python train.py --n_layer=10 --d_model=192 --n_head=6 --n_kv_head=2 --head_dim=32 --d_mlp=768 --vocab_size=8192 --activation="silu" --norm="rmsnorm" --norm_place="pre" --norm_eps=1e-05 --positions="rope" --rope_base=360000.0 --rope_fraction=0.25 --qk_norm=false --attn_scale=0.177 --bias="none" --tie_embeddings=false --parallel_block=false --extras=["paired heads", "exclusive self-attention", "value residuals", "hashed n-gram embeddings", "an embedding shortcut"] --init="trunc" --init_std_qkv=0.0313 --init_std_o=0.00701 --init_std_up=0.0313 --init_std_down=0.0035 --init_out_by_depth=true --optimizer="adamw" --lr=0.00132 --beta1=0.9 --beta2=0.99 --weight_decay=0.1 --lr_head=0.00409 --grad_clip=0.5 --warmup_steps=395 --schedule="wsd" --decay_fraction=0.818 --decay_shape="linear" --final_lr_fraction=0.0 --batch_tokens=8192 --seq_len=512 --doc_mask=true --z_loss=0.0001 --train_tokens=113000000 --steps=13794 --dataset="wikipedia_en"
Each number is 128 + 32 x the weight over its row's rms, rounded and kept within 0 to 255. Layers, rows and columns count from 0. Numbers have three digits each. The size before them is the row's rms in percent of the matrix's.

# up: layer 2 MLP up, 768x192, rms 0.088, rows 580-611, columns 96-191
# down: layer 2 MLP down (transposed), 768x192, rms 0.0656, rows 580-611, columns 96-191
up580 102:105109125120105107118168154140167112181087129109134120218140084214137167111110159140185110084096151098137074164154124083230153065132163142172141116131146099134127115145114094101153187085193062164121084112095114157131125116126123132158171099135173104145149105139114105132115086117124048143
down580 089:154105122117128153167122102077127141076176126162144109064107091089133084116134098009112081113164114165084166053155122187090148196126111150128104131112137092108095076102173122112102074169083149066160145126129145119108144127137157108098067162109128107117117141170122103129126125118117195135
up581 111:204154104117139112136090167147125169168140119134124125109091151097147095149056172052091135075155185156105152113125110164158114111127133102141106100079086084119078160067138107119141134157104161098129058143098059154124149188142102127150189090120184117116157104084100158103173127109157140139
down581 113:099114136146112134101129114159190097121110137148062169113183125126112145121213094118115105153195097123037135117134167093173189126114131145138152125114101200105146092150113098147137176087187126080125118105124161119146135157143162118120071116167107133120133147107079173157128109125075118120
up582 057:097114175160120133081165102111163129131131152115086161149149120140099108183161191125149115118058162188168139111135089174168116110148177140130146092181148144126103187096120123121122125166086154169055150132097115077093176123097114128136098152094099146144113128099072112161093122133118177102
down582 042:130123063096157161121079123117116144140122154152159119096162107089116150068101123096109123143205165107049109128099168183135111167126083178096089123126096184138146127139152133143122159037122105127204115178130120135145096132151145106143155088132135061102105145147150128070088158146221122211
up583 117:119155108131132131142163129158148123170151085067135109124080164141134118135145145143165125083074109098153152093105146073106088132092173145140113080112175129104168161144127088159118118145128088157092134117116106198131081170098159120137133146158092125111093111154127181182089087106125198110
down583 127:149064106110131139140106097113125087084073154120117163085152133145091116097182105209106154113162106173120091120159144157185186118127093100114157179107111174142087097091116168113108129047091107085167084135124160067120170098144103134136124132116109153123125103147147073075122145128075122191
up584 117:057126145129044166071133124142163092199198087187114085100075108207154092140124087100136130136143157098084109141123104057117139074115159110149152064101140098130097159159186126166127094147186202119151122172116157143148160120163175107113145115143153141134152158128131080122089127128130139140
down584 122:088105124111087188113135098113125145063164123141120110097124146168176104166146105129175080158129160111148162173145148104108097064122134114147112088082117148170084177128133164130193117125152143083157093195162142119225089107177124108132131060130140156171127155138119128169140140101131099097
up585 113:110178130157176128070108122132094054164139179140100106088164151116127147104042088101120148118153128113063119098131123129114097121148164183125108102055130073149110168124163151142106135173143093146151121081130120195080165116123111111127162136142185166176185145162139139123136125138105164148
down585 109:127109157162148144159107158093173162093127150079097207162059136112112114128194106090133117117128114224162156131162151097090154134080094134128149152103151216106192111175098142120121131056187110136171117117099142110137098166157181126119139123160067103158080134099051098162119129133155126161
up586 109:094152184150140073146170140134134164158145134105096060131154176172145098138066080108196128158089086109161097140141087075173169162156125114135179072115165148124118155132117088210094155148155067167148130128163130139137178116073101178134109136103103129124148146136125135143099121152107095135
down586 106:099118114113152114118175121122152138110174085161130127128138127126063154095102178118107142172230174132110117129116167124173151193106165154181162173161175137151105124073170169092197167129178155110081148162092136158125131138114150072118098158090150152108117109127196145109097115196100123122
up587 091:126105118111102124082135101156149082065130140124079230167100133125161105149190140137120146124113156110085110158114134181091118100125180163098071128123110119143151152155112146117129095142084148139087079136145129118188128103128119123068147111109174137131138127138091079131141126092137187136
down587 085:137162100133170112109086152120140158145154113132133028093177119147074113110062143096119156146140096123141163128151143073207176148162095084175158139094150131126090102061158115144101190074185134122173153142115093128120112195162122119145090127175070077129071103133168137157121081136092124148
up588 121:083109094108152158116175066169156086129156121133076121140157104204127133109129068130103119136182045134090061140137111150124175203125131159119114130137092119167142163134161089117131150107149132086156110113085127118197133136123186122168146133099063169077117127130052096181145139086058154178
down588 116:113073111123126164095111108108102096149078144165105127093142130103112148070140126210178091147103140025165137189139136091208051124087115173152144106086161112075097146140100170058155140152109169103127124114133180127119191099101146132113113149118140140105121092108116143113079169098146106122
up589 034:174118137067104105111119094115122148134126116122086092089097175129094142164130136109101142170153103111092155098176113163113070140137096053151114145164114091091138087131090187144097115147071147105115132084110148131108184176101143117047133163117179137107146058103133214154110061104144143162
down589 025:098119090135107168201081159147137098156093127134137185129121093160115111123145138116188085120103155107156118145084138158133182202097170138142166145123086110154206146085130101114217145176145091124145123145109113094121107099137131119140139142133155093125124163085144067141098144110134119091
up590 110:131143127137158135112149076090156114128162126191061136182150197139118123136137148133137169056161159173093170119144137159085129136133090143123123136166131114183145158061054130154179127121086092150055122135132137101199117147059115112131142132101123111135136079214048112116095147094038104113
down590 101:182112153116184137113145176165133132106101127101165084088097114126107111140130157079150088159069134034160129136119135084135157114131157119143116078108130113127088138125157068152090141133184159157212147148132133153080098133163091133144126085111116064120145146089178131162176090119178096108
up591 108:168118123148137143092121129143190150134133129110105151127094158070141103134131107166175165116082154112153172129126148132089118143046144109077072113102169109188124145103100130093119158076133128120129125138141154103126150162143173099041139126083189116114076150188125063152081106085124118137
down591 108:098131158111128098132155157143094122102139149141154106120146127159095137127119163068099088135185076124117074139184089135175136131154166167207167152154099159108150108137157057142116138104161099139111126129113086172108138091113069163151158104140092128124169110101132192125149135191118103123
up592 106:119143171154148114050118096114130168073087076114128122126122136104046077163123179133161181110148135147148108110167160140071098146116182160119117086132159114105168138136149106152166144124085233114173154114104114117111124139111150071093138104101092102120164085158161119128161098142129151130
down592 119:132069106085119167193131139176118086163196126136124073145101138122174134143148055147092089182116080125108140143140078138142142080096069131116108137093106133159102101105125164081118098120169070107054132124161184153128139120122111173149124151138191143113133132110087108138115174098155154152
up593 042:145133129085105084113137104113151095178114102145097093093139125129153105104090122105125176118175124150104106175105187047161115074035185118106143144132126089168127155155098120129148162155136115145165100168157181100140101071158146170161086105132081131116125077166131157121129163106085141122
down593 034:096108158131086156118123132184091130049124150089181132158160138178151174141170144042147092098098090156168148050116068174177105147198119141169141164135124137144080065114123152126140098097135111174111126091149113104098139153103111101081124153100155089129145109119120094162156131104192095148
up594 094:117122105123097105110129118127171163092137082143112134133076212109161091114152150130125149062179113142176117066189092110072134168062133084128086144131168123161132101154052122132097120072089167102166096135089120065135148126109122071120132076154140088146158125195112131141131165155103114078
down594 072:129133162114162174147162168156155092185135143103112089131108060170096163150086099017117117122125166105090173171114114115185153092194107130129155108165131158089147142109186099131155112144155088139145143087151136136160086148081115146153131121178134147095111114038175129138126137113112154137
up595 113:176134165121133138237142113140185135162171169158088163111063174104126133181142089146163097088114126114111126172112143083151182141068140140136167112089125096145091115132066082113142116147192103182127042140130093160165142111090128156135141142102126143093169131152154163124179127125113154102
down595 110:147168128143092102134164082164145133125111138090091166084154164168128198137150139192121101138135082134150162116115144149109143126096140116067180064114084163120068141063152079099127059139095135128188096126077140161148163135081121186168125157143092109146087152107091167121116153177122134081
up596 102:113169157165127177115129119143134086118158099168086127155196076115192155130158067080136175147187129081149158142187185105190155108143114127157118190117141140189151145163139136102102196095132154110159137120163125063106117118123105135101169122123151150138140098077089117125155135106073122109
down596 113:078086153117091135151125143147150148164058096074104110071124126118122128163106166223146109101079158127161108120116135171111127154085148123090174085112145172076098139066078141157099076083094168119101116100062149159148115202127094127176073158124102160110111130156136151105104115155134141135
up597 107:179114169018133100166181130152155079148163149170076094146133169099067060086086083128138108121142096129121173113127132105130076128073125159158148094104141137123170142101109117120144121177134140111146149154151087163102100175122119115135157154126116104086128137175157177092185119169164124160
down597 123:116126098173131141102118110111124187119086124125146153064130162169169149134090128185121128149081109140164094123156126161121152103116147086140082107110120094103139132104165206105100122036128112136155123109074135124109170089150140127088148183110076156154115113106077103166065161112127129131
up598 036:120103062150117128139101165169107134077096089117084109143164193114135115145074140133137077121053112116125149095133153117118170077099134091156195167135113159100102033115136130114125118084104103131154142170131074201078118163134167152061105175104107102143122164123110170117181184107181110083
down598 025:120155171108166108086116125104152143154138168138125170124083117157153139144181115098113200123108162084164089133170109168145179123157203167104065132174108052107169195153117124161108089128107121112130109159111174084125158128077113135231165117176174166100137115171116101121109101149073105166
up599 117:111083153125138176087149117137139140154124124179117148140162164171155065185076184124140126124142123153099130179166091076113160124108099174102122092152123081122154145112062114068127173090148121112161143136124119080172087127168124117151162116077166147156148142157126125171156098178081114151
down599 097:183199079076116097108141115170135116111140185112125130148129152166092187128169111049115133118131141149168087093116143138114144129154139094131170130134116158141107143104113089164023172137109171208147080135123131184102179126112103119070126132118141106123132087117065146142118156125192180105
up600 124:070172123130149137162134134147141128150125116144147127165131091167113126131051163077122138157142096149145135142117087102216180137126104147168112154182157114148133076078134126131156204111138126142158145110139127122128147167194121151136116054130077099112151150147173216176110100143083130114
down600 147:135191110114156154108100120138099145159110150114143144111139138142117136130054171113131133182129101134168089124136082093179164127158119105102131211140125111151133092109171160146109190098159169145122149133131150124139156141170102142147093087133022104123129138120134183139078093141113107147
up601 039:139152115181173153133101125119117183145124137156112124107211122138056085107162109183157132152066144177108143122184127136122197103175137089141122095130122160179128133138146114151154111053125206166153123091150050102101166106155122079077168121151144126146178165133154230167159133086116129138
down601 028:145115132137089105133114123212097097154133099091156167131050151130145126153093144108119120146190150095134121168110138161108078127122074177083150161130147151116127100084083155113131158177146111097111092166107127160121067104136057173183072141082161116123112133152165078114082151168125164129
up602 095:137126146057129130145151150100168110093116108162144116109154170155160149137115123164169085119109149122158131089188121144103136075122098107131087159155174126145121146170083124122135141117153162127176098176096105093104092145120078132207134124154161123110059079068059127125143144051154130103
down602 086:145148127151157142096123097179115169156135146131120117146113089109098108100145118083113177137121124100078151151098133121147119187106171148120146075099107128107174126123147115106111112093117074132090174035163181131149182080137161129050111158072128167115219143187151123171098091163088117140
up603 111:084097075158099144144141093153180104145150074169132132120188202143204109114127119117148148139137122111133111154104081073115097107077098158211163066134170152068146145117173054136088163156138073123125162106159119104138140170135131173118131139030142089150123134149110132108110089155142148120
down603 121:117107064098130129119167076084151159121110073114099170060102152139157113096114121160095164132138155186150100120159147121154097119126086152186127137162126128148116165108153169107094196036126123140092055137077095115170118153143107141104076150127116115134120123144107110124157073170172089144
up604 110:141141087177142119105118161119206121160148128130126086127120104121070110181149117151164169148143168111095136129176099075128133142106145161127081120099167132235118142128099148147142095124148123148128089114150167126176130143095139122119138153101157131117105030137152168137130103143122124137
down604 095:117132169103150177107111120121052114127141130090119159099111132163154125094121124105167115122146078145195148107155188138119134106153131126112215134182104142050144178089158129142132225114123150126087151150157101126084171095137138122090138125156135123153162139100089059107123163139126117169
up605 104:153142152103155140151187160138101141085162119159087110162143131146138150132072142150158083079119129103094128091125154121104130132149159050067115156129119134162126115133100134124070121096149189124088126146065106159137128158125133133136126153148106105140123106131122160154077139148184127108
down605 093:134120132178120116088090103184092155170101142142169109076107136138080060136140161104109200168151132131128145160134154115131111131094112203170129096109126109116123173135182140105185113112090076137141086095161137115116099096125136136124132125134142188113092136138119091098179103148072105189
up606 114:186140133024152154124215114178152107085163122146101099108148170141078105143153102145149113104190103061134184169179139106143082096139115110116173139085139145101132143098106083090192178142122143118146135070162092133101133218087078131173137122130135081109193150154127143110120118164125201146
down606 105:075063144177109104113076143093128174201091130121121132107115127100159125126091152093078136163145139187137102082100125169113165190112155152150099092187073098146152135131122177124062123100111175098141120133085137103125106049133179115080116127086154204153063076096105099119100158133120058081
up607 059:128086081083135188111135117126132214107127145110114097155171134121105091158162115155148143133113121083086131090175139176056142096130132095161092116155111170169110121135121153143132140092154158142126185118098081196135142150121107129062148125114109096105138098136111242130159131068191138181
down607 040:157178135142120081111128138161089052074082103128157191094124128151146163110112133105108120078104123077156144186133107090154135171097104159085181109170148071132160144113120090114122155185097127116123073115134137068102125112123124167156141065134157128101111167145180018154114140155074154081
up608 126:086155117087089059117159167137118085143142122178117107094134095184114174131048163072158110173125105145116159130123087139180187107129159141158110118127124102109109098036117118133156140117100089169142105105144100168146145116124127143178144098120096138100123170097159206102112094095119128171
down608 142:132144061079115068109171146107136118102162116114145157083114086150090140141091154076159120203115098165144097073153137063184171150126109148120091150131143115093118143132137119127151143083165100149169119157148112126115153097131140103162092116111101163092118157099111227096087076116097112155
up609 098:104110192082115105086160128127155160141107118116173086176127102218055175124194097170154133116136125116092120102210124096137126089131109144131164112112150132206150139115119103177079157103129129123089122151136151129159089132089083134150130141131166098136092021139110091148130107141145104082
down609 095:151175105142155156143099129104101114139143125178067125093108163060199096154068191036120125103109134102176144128124142137100158147152139144104112131167116165038154130129140131112168100142127138151118159044139104109118148123162178100122128056144055138094192185132098156146102142151097162177
up610 109:180145128088110213159111125123152116102133104119126083088109166140148078131108150156128168100132199088088151087160102158095136153138107111068110074176155127088115106104063100101122174108178158148133113152118126081160150142121128163159173085108161140162195119131139065160185123112079138090
down610 101:102122173148164097102151103175095109144086129142152116163109107102090150105114081045135092150094069135128142162111185123146097120171154142187148212099131108167178134101148100164113097140103169126165166124119100182117101143100169093134105169110117084124083164145094167159062121152141162141
up611 093:158105123077164115100135180089131181126106136176146115156108154155149171107122049139133101163130119134111133147207102163173178104131158161128148133145105139164150112118107120137180138098063106132166153096064158079155074088139152122146137130069172163155177077103169151109182112174151186098
down611 080:135152116150073166146079066170121128145112111083100170120140125172093086176128186060147156095137165118134149093101127102047107128107070126104132118116105111140135127104139131086157126126138098162109085112166094197124183184141094114065060185136145085120092166149123068170116131115099081205